Part of a small language model's weights.
Architecture: RMSNorm before each block, rotary positions, biases, untied embeddings, shifted keys, value residuals, skips across layers, capped logits.
Training: a variant of Adam for these matrices, 119M tokens, 7233 steps.
Each number is 128 + 32 x the weight over its row's rms, rounded and kept within 0 to 255. Layers, rows and columns count from 0. Numbers have three digits each. The size before them is the row's rms in percent of the matrix's.

# down: layer 14 MLP down (transposed), 256x64, rms 0.17, rows 160-255, columns 0-63
# up: layer 14 MLP up, 256x64, rms 0.189, rows 161-255, columns 0-63
down160 098:158119197171109115121125118094161192108155168142167141116117082119095105094131137137197088139112124100128081123093145096166137111081188126110090156128121161130112196121165088105163114101134211
up161 095:104190109140148095127101132095081128129136088110039154126162154092138145063129126152150100191097120131160177144144162146137130109127116079105191118087086135059143101105178098161115123098120167
down161 102:113144153103140108175117255128134064140139122135127129155100144076108110130156178211113145150180143128114107110120106076179141074127129126164149101114129172133134135115119182140122136148114131
up162 101:116179127115102198099122116101188101164183135120104110085132093106111161124090123188179145133114202089129153163115135116115118158111134088078143136100091172099149061162135174104077101139108118
down162 101:116160126130174093136128124112078075159107126190108152139087149140190180115074161139122160106188116116170128090162157147166134181162174124106120101144112085149202130191160120102152134140136159
up163 113:094124078164080131149155128163156161141101162084102180182150146145098089146136142098156115053112151155127145093149158188106158142093120105103141061159132146143121105098106091030130103124115136
down163 110:120160088188110153144105129145111136133040159144121153121140178134189172127123098118094142185140149117190105133107094126172160136160152177170119129065100135108153174127100209146147143163122111
up164 095:099105145151151090157083102096173142114143099153142111107132089112151142184134171101122141133135173120169138112116145077086186122108115089101165153064154112052126118135082156104066150162185076
down164 095:092163038088119091158179131153128158074136110154130149100112179139081107138152082084132133112132048146130135157093168123149092173138135149142162115170109192173079160126136149113157145112141153
up165 093:121145127114220123147137128062067121131168148146104136146145106117130069066031134167130099113135163189177121099122101082133112126096104126161175168151131134107127154132117127093145129103127178
down165 103:151115200117148132129119255134171181091143096113134115154103047126147136078131122134169136162125148119097152124136076141133144154099141155110114123114136126143137158082138133138145137140116105
up166 104:087156125144133115114127152119129124068126110114083079095153094120170160090157113149083202197117177145123099176155163141153171119090155132157164197096124121119139144133137103118070124150160056
down166 107:107096070148157120123181106151095113067105201141176099096179153183129116113088094138116099180137066133129132084143206117176067166145101127130150114128120126128117105175139160127136126106161123
up167 097:123147186151115191136162131126088117132075142140139075124120101133111106155138191137125100106059083171151167114142132088139070134128153027125181107107158115162152134079172133143092145125154120
down167 094:117171120136163106165141120130129102170084166101079147099144132114073123165096098064169131099113107179137095115139132132120092158138104132102083071187053157114153105176125157140156067176089125
up168 094:153124133099115129142139148123076052086102123060131127112150117122158084163153158146163128092116136161116119084148163106155191098157146160090128132079100100210100058112124135156150168107069126
down168 094:147131138168097124125044161158134137205105082061097150052097127110120081130119127130125108110160134063101156117147126113115160182136141075145159133128111142094120100102158164093108093150191124
up169 095:102114138120103145118141118091095171155088148160108125101119158078114118127099137120141108165201112117125097129088154153061146166162156105105142150136041085189139087133039125095081128136099155
down169 100:158171106100118036081110157133118064143148108123130149118082121093153176148103112123076167108114109190134130121074149108140083148129142132157137116134116193138159095068083078100127073151116136
up170 104:048203165149156116126156134136081207123149096080124093144146112159126130082162110074100141171077115164127155171131129107112158113143116159170103141179126077138109120119154178149123167169140135
down170 103:135080073174155103061161160171183176117140140123128070098069110081155120151111119155132153134128115128086159115123156132132165128173166129168125106075149165166110150084114115099182114178107082
up171 104:119117151108112089169088133148150095181134149112095113129139058175177121124099137133104112137049129137098164177129136166194200139134130091134094136115170080158107094070144126130160134109168179
down171 102:110154121105097022110064204175110096138118131133124067127158090140130143105143093129119105120108128161093125136069122177144096171103100162109120095160115119078102109131149090093140194117125119
up172 093:140079110113198119153177127090141127151121141121153139131121116092134168142171104112147091078158105142081113126206148163110092105110188146156089108152174153154165134174084124054139184141089115
down172 098:130148116103108162123146101109136098096110143081084138183125171158092158056116146110104171170148119149176151144142187162194118151103163102130153148134104081086087091102113160186062124105105156
up173 092:156155081164125128122149135090012149135125103145091082113140125166154112115130146086116164150134073073078108110126139174147100097112169115102166159135110111140107165142123088153046119092165129
down173 093:155145139139147149105117191104124150088183171097117179141100135123131156166059105156144106162139123208075125165120136120077189182141091131103132120067123163151125124138100104084135158071108110
up174 109:190125152148100104166125109110123075136143142166075177124107129122135154126124195116105217143090123117082102173121159159125163097097106137127113147126175105176098062121109107142104132125210091
down174 105:088122125107085044143130140126119166132070148116139076191182144175092157118161128144145159076150127138110064201140084137178138156107135130106097147157131130088104135127157104142156104162156182
up175 093:126146082158119180139208114153093136100132136101097186127153185132123160137069100108137134184121158058154085121170130074082091111139109099150161167155169129156101135134108130169151102095150086
down175 097:092143162109126100151074173152126095147161165104122117092206140120119103124162131184146172152127133177067152094092045141158127159125106128155079113095133209115180129151168122130137134118151135
up176 104:108116141128131120145096137141176100149121123114110112093120123079180151148113103100128159123147122133122069092179144109068130094149096033171175069096089108165122095086136082072095185152124122
down176 103:113102129128165081168127123149086120099155151088108107132139101169192141103118127083170104127113062145122159136135124178071164088125158097118080173114182087181207165075121115141135121114139160
up177 091:164149133134128061105142137141118176084151107108055068096130122126151141107107133143125142119105105190177136134129174070104113128098164129111043104097121132121043144149117174081142134128099167
down177 097:134112119105147087126065183108160164107128122168142174113165178139147168174091109130071132154158139081111182126153061114145122111122140132112152129142198121165124177127116084055125082156157094
up178 105:139101176130127112152156119102146143153113155196101171119121107106105138075069147131134112087108149074118135187220130096165113146111089129128107128109107170131108140115190123117124176100210175
down178 104:082110112090154126105113158091217140123141122077111122153121071172142157135129147136155133149111127077120074125141090081118153114074101118080102101062173168143132109101151051073134118139103146
up179 100:150071129113098160119129159163192138099191143073135083168117119112140119120135150157185117171147158153089093086099153083197137113116120159109100156103116060136141165148116138114128178122155057
down179 099:152160077139119147120131136114093083117173161115174149088104150136180125125099150138127101136103117088109141072098159123070082080135048110130116106090103177129136110120152121113081113102056209
up180 103:175112120157160175113104102106139081058085180132109185102150086109179088114153094092120117150109098173117108134151177123133109111155122129116110087138141146147141097098105098133163118064213078
down180 106:103128125158112151124135084092125106081066133130130123133127107081229132113151086089102179121110157109110119167150219102093147129207153140142107191141095148118146122106131127166177132145129118
up181 096:093112151142093113143151155075148090055211104118130199129097118142118147114078110100112116152185087136157079067134132159160099114088143084142131103139125087150097088097137151102135082086116108
down181 097:106180121107103125122112067102156164123115115140137156137177136109116139114135113143092132096103099242089209133119109187059139134156142198114161127156095140151158099136146099108130116133080136
up182 110:102141099128128148153114140116037060186177180101101196124148089094135172131119090183168081083136167117097099142120139079123166154129149097165125100115148131106127132136139136108097158156139071
down182 107:112100126148168160159039129176118115161156118184099160115148123072114110125115092072173120142179193094155095112167135129152104119149151107119125154106079121190076114138088095095131147111101087
up183 106:137161116133148136106131118079115060128115128131131111136086119054149190146094121092190101059147086098121154134123125182185104121145137131083151122128150111161130103113061126189107187078144110
down183 101:131111068111113129116188102140146074138111150121119171041138167156199122134120124086131136161140094089129129184126122123093077116156136185104098102091046129116111193104115118135142139130082137
up184 093:186129168148076172159135152101116108125144131146130151107176105117147136103115123106142075102127099102175104081174150114081203103166137130159143165115160079148139128171151103188123143098213091
down184 092:018076145165150097123128104122141134140142175157101203142154109144117115137149202128106156151095169169154084120144120121108160142143092123147123075127129135097112143139092120120165198097116183
up185 103:124182138114133112173114134136197123155162112116127131128049112090170062111117190058126122148103094143132091081123154167137084126120087157050153124112102145077165119102091112151143141093123134
down185 101:146124136133091134134086109119193115183135184126146146100125150067113151160097130104148131156148208123127089084100146110169047127163146125117128118034115145181136113111145094105122068104141132
up186 105:090117149130135216119156129133101093130106232095090091107100100123146133089051134114168099155165143128158143147095110141092121090091107104159114155129175102102144144128087143122113088174172097
down186 102:156117123104108036123107129124144180134145171122080150098129105057141147121122155116100133129137105078118166098128045207155117106130096158084092129118115112098146137110108151118144170048105103
up187 095:112111116174173083114125109099127122064140103123125160108122163077135109116089186080072131092130145104130098156103172152120131122174138091145114151175115105127085119130153099093157248145091135
down187 093:131127158145103066149138106084113133061111141087053141096107098151113126124154120089138133085114108151096178149116139127151125103115161182123126218139123134142142086136150152157160134019142103
up188 102:063072134145110127118195128090116154188114154167132121170092097145154116148112162152182125154174091154101134164096170173186120133108142126070134140160094085088101167116102105113103129139068161
down188 102:138122131086111030098117097168119142136114184138170143133112065131201152119115150126151163093109153110113108142129132130113128089132251104137105142201163103110132133130124145117146135103107153
up189 103:150116143131073174070157134136164151099123127094119105143146131121118171206076166161071172092088116141098154132159141112127145179117092175090056150122147153137080159089163158128176167145126122
down189 105:086177145147149119180135212078105105129160162151168125101140113125181128151123165098122072133137144150187102085162093062153142095082119108126147100096145103113175185138127166148127075122097122
up190 097:114177166118127146096099139112089167149093135107096141133159158120135137126147133209146121106127156189139177077178126092106099134115072159114122107091086141139020105189111138127087156134149119
down190 097:143213145102133085107129120067137112134143116154133115072163104164092145127064080151101187139155183123090160188111132165170132141188117124126094148130175108112096131128182143151102127148183129
up191 105:139173188134179108195131116085122059148138133132157126147046152192146119157098080158168128119119163108146136103142127191108148109130119127130148101069125147101127131082162109120122199125149174
down191 102:134189132108089122078104119135084115143201161119104100060103132082086104105165155138148103133146133116194173140142114090135063121165146178160116166081129155168101139082143147131145140067138105
up192 098:173141214136174123118099135089090086072111101104116147168136112107087111127136139210145182174106138081125138189177155113132141135082099090142130117139056113113138100152116129157132173128138157
down192 100:126093132175078148152116149205096146155119134174138115139100161094194142086116078155129116067169117098137052121150190104100147099162136124100169162076155101133101080154149117129138116151154154
up193 099:093118138116151143081208138142124133128102118125135103133114068089170075158156185082187140080094116142102105123101138082146120101172153121137169100210129102124124120179165152122084071119141118
down193 097:141109155077154114121062147148079117150097104113095084140113067130125170140157147075121083131110114172114098161170130101136125080179148100103123100158144119095114156087203162103211116149105152
up194 093:101177108156151159149121145150145166111126109118138143121072111145135128134119078104166187147110105115156098106105123231073100227134167119131098091098138131136085123109125102084116181167135096
down194 093:084122086178170103183114116103158154106133117098116162116104110136080099154135177109116122124094153167076168179201112101163142071199106125115161108119168168107125134093127083104137142077144170
up195 095:119124094138133198094114147096111073169157164139151145114152085089133141157166119091137104122133156149133090068194151105147172155077139111086087106082140095062104171137147160123136185183146118
down195 094:171117159131151140093123143067105119110222136118084115124180134083142142125168127131200092125127139185130151101129150098137110102162090157083147153102110108078118106074086154146094115091074173
up196 108:126133107151101119111078125098105160099121149150114157221111135045153201108129118103151136089105094139148130118148140098169134169161152134172089058159110160094110078075120078139132148125124098
down196 101:117103113158127077083122120186129070125157152084168113106126109115157084144141125083094139157106125144115155138104142172114164145083137168147141160119057152087130138129136233103190110132147185
up197 100:169072174109153109112119139080108179127077103102101091129085096140128175103125181070128083197147165191109120148153153145141131153081113111083137087105142105126115163086084100169139109145156100
down197 098:130140130160153132144125119166082099110128133124138128156098086088167181154208141144123182122122092121127163132180105114135185082139103122085093193135134156101149142068093154138155216099174144
up198 105:146111155154085168096164124092075134164143093092139143130093126148159139069111205108168134090132109138136141100141147120099083141133092145138158072168095158116062140122135154199082129180125068
down198 104:057107133127160131096147114136063112143100106163144105082148089128137127155125088155105166080108122155080164143109061178144138096169115126175191106144170119119173119158095151180139191125081128
up199 101:161146142126129132153136129095175076144161080047094122058080132121128145147072185176106081129123136161124145112159094131135082169115087108136087101136145159111043142135137156095097134147116165
down199 102:090131110116161116114049204109113124154077074191162125099190143165172110142134131144153163151159107126105153134144120124131127112176158142177142100125097105138183166085107052129134096124090141
up200 101:184122054134128091142155138104148113143112147172081128140094124201133141161105185170146152133044150168154084114120165145090151104089148143165106174096074125137080100154149164155103129104117140
down200 101:102083104097175124089133059143128102106154120083140122098083122164077164166081089130160140115093101139155072132165164147206116166103150116108111147146194059128087137116140090159143128123118103
up201 088:129152121132131103140135136127058096128135183155130129132156131123135087162093157090142114077146136080145180085151144154079097152173128099164145129096137096076126079117020092093134117065142101
down201 096:162133142086166126151154220192125124116140145100135155127101143128068145132175132161181173113126110147113155064107169131153127137128154083100073114097142185159172064121147105087093102134152133
up202 092:144156131130137130107179103054110042123151168104155151120148125146117176113166134126098115099065133171064118110170124103108152118064158095160179116122062163104138123171124081158124118092144122
down202 095:148068138171155120105120052157137151206128181123123110146119092172147150115135081156101090124165120115103120182151124165149136102231143105106101091155141091140093100134121123090163147123168151
up203 096:153084099133137178146198145118080149172133138116144123060119124140141151123099106157153156135132077155124106078139146108094120107034163202182106141120108145135123089172079131072145131104118160
down203 096:117193165135106143147110146126161071087096094095118139206162110102084190131108151164094158136105128179128154104102136133125116190153076108099081131112178110084114119146145088164147096186124153
up204 089:129140178145150116137096128196124096137083143131062153141163162093212086094151173160138162156088158156111124077117147127099156158119179132109121072076101130131149154092082107138134140161084165
down204 094:101116137143112173122076121099108113144137095100087133124136105131081102140087126106077198136064177145091212152111076112115123211124098143125084159101164098150116138156136090162164119094133109
up205 092:088144158123102142122135137146106101110097112127087183061108113162132150087123146153121117156100142154113135174144126132118180209092110132042129102128121103055173084098136174154101117179088167
down205 094:155147096114102138107108219103097154118147147124154087091136108111170092161062162161136143092129081095167119086107131108094158072157168198096136138128122121119132148151094164085120153115173189
up206 100:098115118165152134099167129078068128152127127117099178093093172137124174047088095135130101174152138115107112151113144089055087129094134152125085165123091113080149094096146075164091154147165119
down206 103:112103121160127175082052192155150122132119188121125116150112114089141129135157096091102110137150137143154117129094098147118242080110153112119157142105134088100178146060127157159156112157155156
up207 101:138135155130113126189133110057101134150073175181120142144104099116087115132111192111121120106105133149123127120175126092186149136045096054144101169158161173156145166150130084129147125087165128
down207 098:141072165110128196134131131125155130131138115097068206124125128126193160158104146101164110154140166123093117121161133123096094119146157143076125081105097170131087068114102085079141063138120072
up208 107:125142126153137095153151125150142113100189103143095115079084121121125118104152125112064125092116105191090109124101136090134133207074130079143167109143090117121113092112202124146065117177102063
down208 105:101089188195131054132150103112134183152151071136105151097165123087173128123072149128181075074113151086130116164134077154132125098140099093126112109125116094183093104108131148133161116105130086
up209 096:180155109137157168133163115151170099127077190105112101133154175110105140170094171121135102149114186074129092123106108096098109159101065115157159123172096163112078084108131105167088129088147070
down209 100:089138119176119097099136240118118178133128097147132141055143140169072092095136121091170148139162122131099129116151069138108165075138192077158098098130141124129157110117107144130150095156112157
up210 105:097112136118136137105139145151087101160175160076103199096145064128160055156104153108137135085164130098142135082150167178090088113076171111145111097157144099149086121197113128143154176111118118
down210 105:113124137143148111151168250096101114083139131100144118132145142117046104048112127130130157150154160171151129113135100089109177193156154119088135133163154143161129121085106156116142148088150124
up211 100:110117081115110081101167133114086054106130148076170097158145114142193142167142134143082135159135117158116114140180162152162113063146115171156085143093098128051095116147127175153079114143151107
down211 103:108120105116123119110082158180162105077098118105100132141109154095137107121104133163059110174056133145114128113159130162182072150193098124157122128072092150126095112045163157123133083163099134
up212 097:127131125126126133188109157123107130144132118064168141177087076115104196147103107158091158143156098075135098120154136154129216174110142082155092147137191104135071155158113096125094095122157094
down212 099:160125117154085103122093083124064126122135126150115145055142211061163122137136139163143128122156121144104107119138135072153058115112162119165160109122104168119169155116087195088190126118146158
up213 094:111114150148099108133128126147118080178122200092138117113122128140112141135123071142155187099176155162142148138081163108072067210149160157094078151083154161079096106121168153124131157164132107
down213 096:126129146107116109092120091114103150175137166077150142143138089119206154126138131165081129104112141053138095095109180164134126128164085175154145095173120082127072146084086117052139117098170135
up214 090:152101123133154129151128136076167111169137134127108103129072105054146077168143102124160150097147084106095106090090144134106167102132097151157084093150141199166077204159115140083136140084165103
down214 096:131156104170111146142130162146117129143127115116124170160144139128162165088056076100070131143146114148182129173119157131166117034113179131149145127143168108104138158090100137174031128103110102
up215 090:078105075164080117130164133088143126183143145103072160156119131120142061128116156112140090131145110163095063149189127093158167086111134150103149124077132158153130070102146121095167090158187151
down215 093:165121109088151254166131181061130161142111118103111141128127093136081152137126143143189157111143115130104151200108094110130155116142176158122156153068154087131143138094134107094120118150120109
up216 094:131140117133180102131099145103096116150146138143153151106088128097145097096150195076171113132128176173135050178173179097099113127123114128182139095146104164096113084117186083108140117150094062
down216 096:159046130111142104111135162096118134127159166145159055150131109169079135084079109118123096110169166136144120191170123167071104139174148142174099121126164150136101138091130094097184141108157184
up217 095:121175148129122094165154128103115200148120113142138066076094108072151212096109148116153094121117185087149084163118151099129132162144152091132111145165130173101183184125116169157120112144163160
down217 100:169142147158107166105126035122170184090128143107141128124084129126137093104112119041107174124123128088128128122131233108123136141104172112085079134105143158143124119134127116113116081177101168
up218 095:132096130124166121137161137196147048104179116101171118126074082115110139167108134097095120184172158135069136182144145137117169117111121127131181137096086066096189166114152147169121147133140127
down218 101:146119132142169103113099057126179074126104189160098101136155169130168113106098166204118110122083118153112232111163156118111116157164107140149154146137108185108086166157125110124108128112106142
up219 097:156148153126180182153126125112120092155120083116142108134068047102127157126149151064100133183089110166088102184122092062134130174086122129151077111082151133135123138190118135171125157120145135
down219 093:159137126159132050115126173172151100177112144096135067190122059119157106142201153180155115125181165147151148118118145108145175079159182137110099137152143129123170168104092094136137146108119126
up220 097:183120173120087110081160104117184118118098121142131088107074094102144136131102114186125155080151103154092162147194128132075150191129101119108116148125083141136139112183154171083152116110054101
down220 101:071152105168148142146131255185094125115084124154153096129076110105143143099162148100141093174128185100174155113148096130133193125123130147157145096164074129114142141130102112137134108106110116
up221 100:107170157140124102204227121109110162149148101133115131174098133184117081152128165113087188116120122131126163100162161143074166136052121102104128094113083115126136184123117097148124101120164130
down221 103:107105156101192104128122101102119091177152047091058149116147111126162120103159104082152090139133086092140088140148158130114102143141118092117130169147095150104065148189133065118128095117177174
up222 097:099135120145083080143154137067100122140077105154151147144106127101160109122109212151160109119091122124122168159139145159119111129181158160131143197148174120104156104213170169163137188142156098
down222 094:134119106122099137085102095142119189161134075104161190159130086138121151137175109077117096118173133079112147157126106156072095128135108111107094116133125016125131092162162127148189127143159167
up223 090:142127176153150142102158114074136071107149111107144201113113099160132147100068102154154095115147085122132161079137137168151149171099039104151161057106131155096141161107115137130110164105185140
down223 094:098107126108051156129113148064108178142166100119142107034141136145087170154171124138127176092138101103073112155124074105146162130174182155160143102142134170148105109172085158153117129124111116
up224 106:136141135131076140155109134058119142058175118042149148145113121112124153139173107082145068136138106144085119156095137108164074138079164109137080152098119097102138129096140186106126181117097078
down224 102:119174135112150155056155189126124129117165210193134107115130163147124139158099156188148081102073159112129078121076095160126124107135106121106091083123092128131157100126159059118106158125138161
up225 100:137137081175101079170106145112167186109137099118156155083112149142134176115108102072195108166104129128122103121128144101107178097072097136086109165127125046083159121072123095101104169142135119
down225 097:107151109171138155112114128134146110150086185146106119126098149174096094152070153151093136135181134169131161210122130164144175169084164093132118108075144118158090082096157147118142178162115057
up226 110:151138154138074096098095136159167157157131096146168134085120075128192172071159162129142085117138102183136125172098144082131193153115171119171121138096195128141114072104153142114087139132083119
down226 107:096133115181153117126150187143095176171116071138140116147098107141183113102132072196164056162169097092188138107123098107137134096081153123186114137130141117178119130114103122068121132104112164
up227 104:063148164137088152149135118109175053076129065164110098094165142124164138142157097131144095127154149126055105143106159098140128070146102063155140126070090131087146141128139083103152119097094120
down227 103:101118102159174088096168129095156169113168133064136134134105132123112113127121164126093174156102169096106079101151212156149111137126149157158132103145151101201141162078129126093101172081181172
up228 098:086131140145112150105145114142084154151183107130114096196184135141138147175156192149138185082144133129172126123142126125106129098114099051175090166115075075123127147120085156127157197123153161
down228 101:161180110116131061129158084169189153118072103166114140094086096101195158103098115153135168095128120135130079150124197126100131167106168113120124155093110116116176075117177103094114162138116161
up229 099:146147191141127143124213123161120134116136133117146117125113073106144161164171171141099121136120112131120074194107142088157222170131134162133050096152144156173138139150157136081137088108117155
down229 098:101140159149122111112150170117159105194140131105155078139096146116184187157132118162164147106087145131142189078123165093201150152092161142100149118087154175126153171093153113103113089127141059
up230 099:147157085142113129149149124204143167105116127101104134116099101063152181117150202165130122122176159090141113135172148056205104123170110148079124164139126086156106178113102155122104160133146129
down230 094:128147193080091093079093112072097116165234128101123123135155124171136124135123130119108099136144114127122163131167184107134082133124154143101145124118070196118107120186092095117119062142144139
up231 092:100156143151063147141086125161116176106134185076130123101057143136131149177075115155063129087103110147153134101079146068142149126140054137175105131130136164100112105110115143119065158098112107
down231 094:068161132116084113134079196091068147151135155066136153142166124123121170117134105095064097164091092114155129083168125102140158115138133117146111185156162067111162079126150106136128180144095160
up232 106:079163163155118080101173117106106116117123092080121085127155123140143105155115141111165146146155100145067155162119153134128153074148173173124122180148101152089211114159150093114152131030103133
down232 107:178087170150117117153133088099157072166137067149170130124164126110098114116145121095165097156118148170137144103128155170073184187146165121128156087091097165118208138159137089141164163136102096
up233 105:167092103127127120075166130131176101186111130160090166092072151160186184078125127128181098121180180138154103095129170112118122129125155090141142110096110111134111131178090146121089132167114205
down233 109:186098143123157180147176109133194149140161161126071105100106119148162160145144132108114131160166146171130148088097186127112211134085086116117122142130153111064145117126156054143156120144073139
up234 093:062068159149126113139130135137107130093144123110126099193137128128094166165158142071158106148138137080125051124152161108124076151196087130115104165169165120178108174128123072178122171114125119
down234 097:154134162161105099125149070088103124118126065156167089140159082158155089105109154202176162108118123158144163099135092178105114145120160056149155142122109141109157142127081204084142112114147161
up235 104:134163126142089127142157139093067104154096129130139096123109105176147095109104121165158167147101181117125119159139138180142189155091087121126088173130064110093131092227141204124120089125137128
down235 103:123107134162148174164121144102095155120126150108148107149095175129183173088081108114136159122130054121197143113158193145147172154050103102116135147105124075124130168158149097142094095168180130
up236 100:129164165162167123129089108166162113114204130111066107150126126115163123174094092141073175152159118177099079138114174118096193104188123140082074150121137130105125184092095135141105143137127101
down236 100:134131151211165122140145123122170079123137148141159159083125093087132157146142121158098133111146148135075103084149150122148111113100147132140070025134144138129093150149102159143087135149145024
up237 094:135137181137121165097126118163109089139139120095155198081151088157147116091181144118125093111034131150110154109127171107087118142126133128101184147112124139170131098099118194074089165102076089
down237 098:086121126205120173136104157129118124190095059161116175120127169095153062105183143141146079130124133091120168115073096138115144184165120128148101082162098160107150147193143151134114125142125098
up238 097:128133136136183125081150138121115082116078188128141071130130121131128151086118115127150056080146140143090116102194134119197161089079112124175096104128167171090071102147146191142124136099100150
down238 097:121162102120128122147122139130153136176126116095102144112107157226154239138066146118111125159161139142134120123196095142134101118116107098173189139161153130167124152087127114096110071149142168
up239 098:144126153119108075153171139086152172130140151141130137062085119089155138113070124117148131128124108154112130172171124122232107112146111151134112116047167153145147145127099115125082173146210158
down239 099:077150154114109148065094161155207126129114085107114150132089137104163154137181141128147144137103162095152114144088095099122145151135141090080081096096056165125145144140141054131096144170090181
up240 110:114161153138139147087150144081129118179064176062101105147093122131113105129137141111142119118054209116134106133168158173136115152091201120161126091160100172071174088120122112096143131114142119
down240 106:159137099184109108144177154119112121138110173175175141155128166180049133112119172120083120108154166156147091221124148111081161100127154129162144085142132134095114147093099122131172177179123114
up241 089:073167157185114044147122143154116100132103126150096107095139108159091124118062146098104117194103063152090179159141130098158118157120121100195173118117155129095107146107130129151127134095153190
down241 091:127144172139103141152162192146202100087156074118126092125123102106080116063124213106141100081106120115142050082137113141139132105174136159186170127145111125117159149121166137109127118108118164
up242 104:133164124126172141151116129093160132129170107145155122116117126082146101151141128181200156131144148091181183176167130117076155169113128079129079153097094152124098153221157151146077090163123106
down242 104:101147072155087139174191125144142101161111116181093108128123127121162125147104094112101150157162141077163095125141207191119108106143188160165164117130131138214147169095144122129161174145144140
up243 104:143070130151094097064177125185130121123080100139117099108103092160178148119140162160114123069096141189098141142176159078162178164131112086089136110105135124133110126191152125089145119086088091
down243 106:079104129090136107163134255175138141178140147109122107098115133166158115157121107114134091157129136123129204132188155128188144159128113126149123148122133133140117119138134135142113103131111102
up244 099:160214128137154162108140112138125151101129079084157136115143118187145089158160140137094133136109070075137154129127157092088165170137161078160102136083095179098155143144166140154137109146187199
down244 098:162107122139130109166192117139068158060128131086138119180113120162135115102109115134143184110128055094085105115083139125116168214156127092090108146129148110096132138126180152061137174103147123
up245 100:098108119187157184080132138075133126200059123177089147137152096130162127106118152083201157132116146160160095108148146134146098144116168071172118073109101106076152134112101118121122093142157113
down245 102:154160106140129125150179065092087186142137162154132117113141092090197146181077177093156131120159104153085155179190180098115155111098156106110133149112122112103178105098139109109183114121130163
up246 106:154133151117152126195181105142124135148168084110141143083142127129124114110086208075202133150099176151154118121095117120166118117111117124095044111093149133119180147085178109126094139096130074
down246 100:144149174095162136053169120114135144110143156133128148134137121158141156103195147111130169125128096163147142130158114114144098150082175190142108064056126134123164072134110153068118057141088166
up247 101:179171143131169160146087137088134096171153101100121159105119063128138135094114148135137112171119133137173121116096125163117123201078133027138077113149153147146077139091179108077112093154121136
down247 101:154131103162142086123073127140127097154123051167133111134127133131169031076135135113113140134054100138097147142169149180149115120152138175127134107081124130146115121084106164119156133030106134
up248 102:170137103140143143151102139106162146160111154197117172152154087107095118152094151146133131105104110088091097086201131131114154096196106111158084115183187129136110060079127165102125152091165091
down248 101:063108109109158087181121092144130110080161143085139145164240174130162073124170118122109168103131124162152110119132139111140143132170116107101135126166102128110111114093158163169108100103209130
up249 114:121153143145171129123109079067160104146080120109087164118180055147122161153150138136205082164134112138111099121140145150129173111169093151132165132167127099138105091130166181117119062124193097
down249 106:122087159139120095170154068100074172174126135147073164183097131125110130093158172120119111154084095126150121103146181134149185132182130096109054135175160137134085154116128180097134148128179138
up250 098:101101150126123135119057140152124124171161130170144066160131115111134087111136136151151062117084084127063135119145163153124175136090134125128072184103149194152083088101091171085087100096107129
down250 100:154117104179105119112100225167129149133164061097094160107154107091117126099160098169081138117185129098174134161146123123160145141136072130191117092117126141134116086136157174145075087101158140
up251 109:065167149139132078129142130127134100146132170179138141099120100065138096134158103104195113130111109191140127135151164075172125165162117127136153121123131156091142187077075089104178109183089085
down251 105:138055081112115185099097144105168152126163124114155110120131135160110111193093112115169082042169109134193114128144155155104104149089106102105093192138158086120107136115136092169146162170126134
up252 088:080097069133164137101128114134141108148102163106155166110079123090129111173063187164082141129082126127089087101200161129111114175126063108144117141130099132119089146150104158144147170165109066
down252 096:043135128195169097143140169089125088117116158160164125144142194099120150130145188176126089153107142132191099107135130129127155060113101105143127101131173097136171128172130165161113108126106069
up253 100:100120146112128120143178146117170093081183092175141173099153094105161139130088139089103163117125220159082100165106145156146131162115190152136159136158108069095104085164144105123142117070100121
down253 102:131098141168149139104157070125137090108051164120127109149184140129115127126115091181184160111125103173070140163125144179130148138136144127122170137180156157159108120151168094091155159186085059
up254 098:097148131155074145082191098127147184118079153146048150150063077115122128177093134136092177135120113156091132164183128154162131136117071110139139156083123126151102131174139166145167101113096149
down254 095:044174143101152168111136166143073088137132203124109113140162134117140085087135144132146133138106134123185094116182118121160120154097084201079153137078134101123127108157142094155107142158102064
up255 097:129171135108090191086083153138079164102154164071163127098139142078161115104102142096162135091086156120111125103105152178138173135136044112138180136140147125078070100139173131155119126130095168
down255 101:123132110083149178208089188148108133095084153090086145152080145120046151117098161159095134112114101083118122120108140124132101084139150066126103195180140114165117124140134158109101115137094090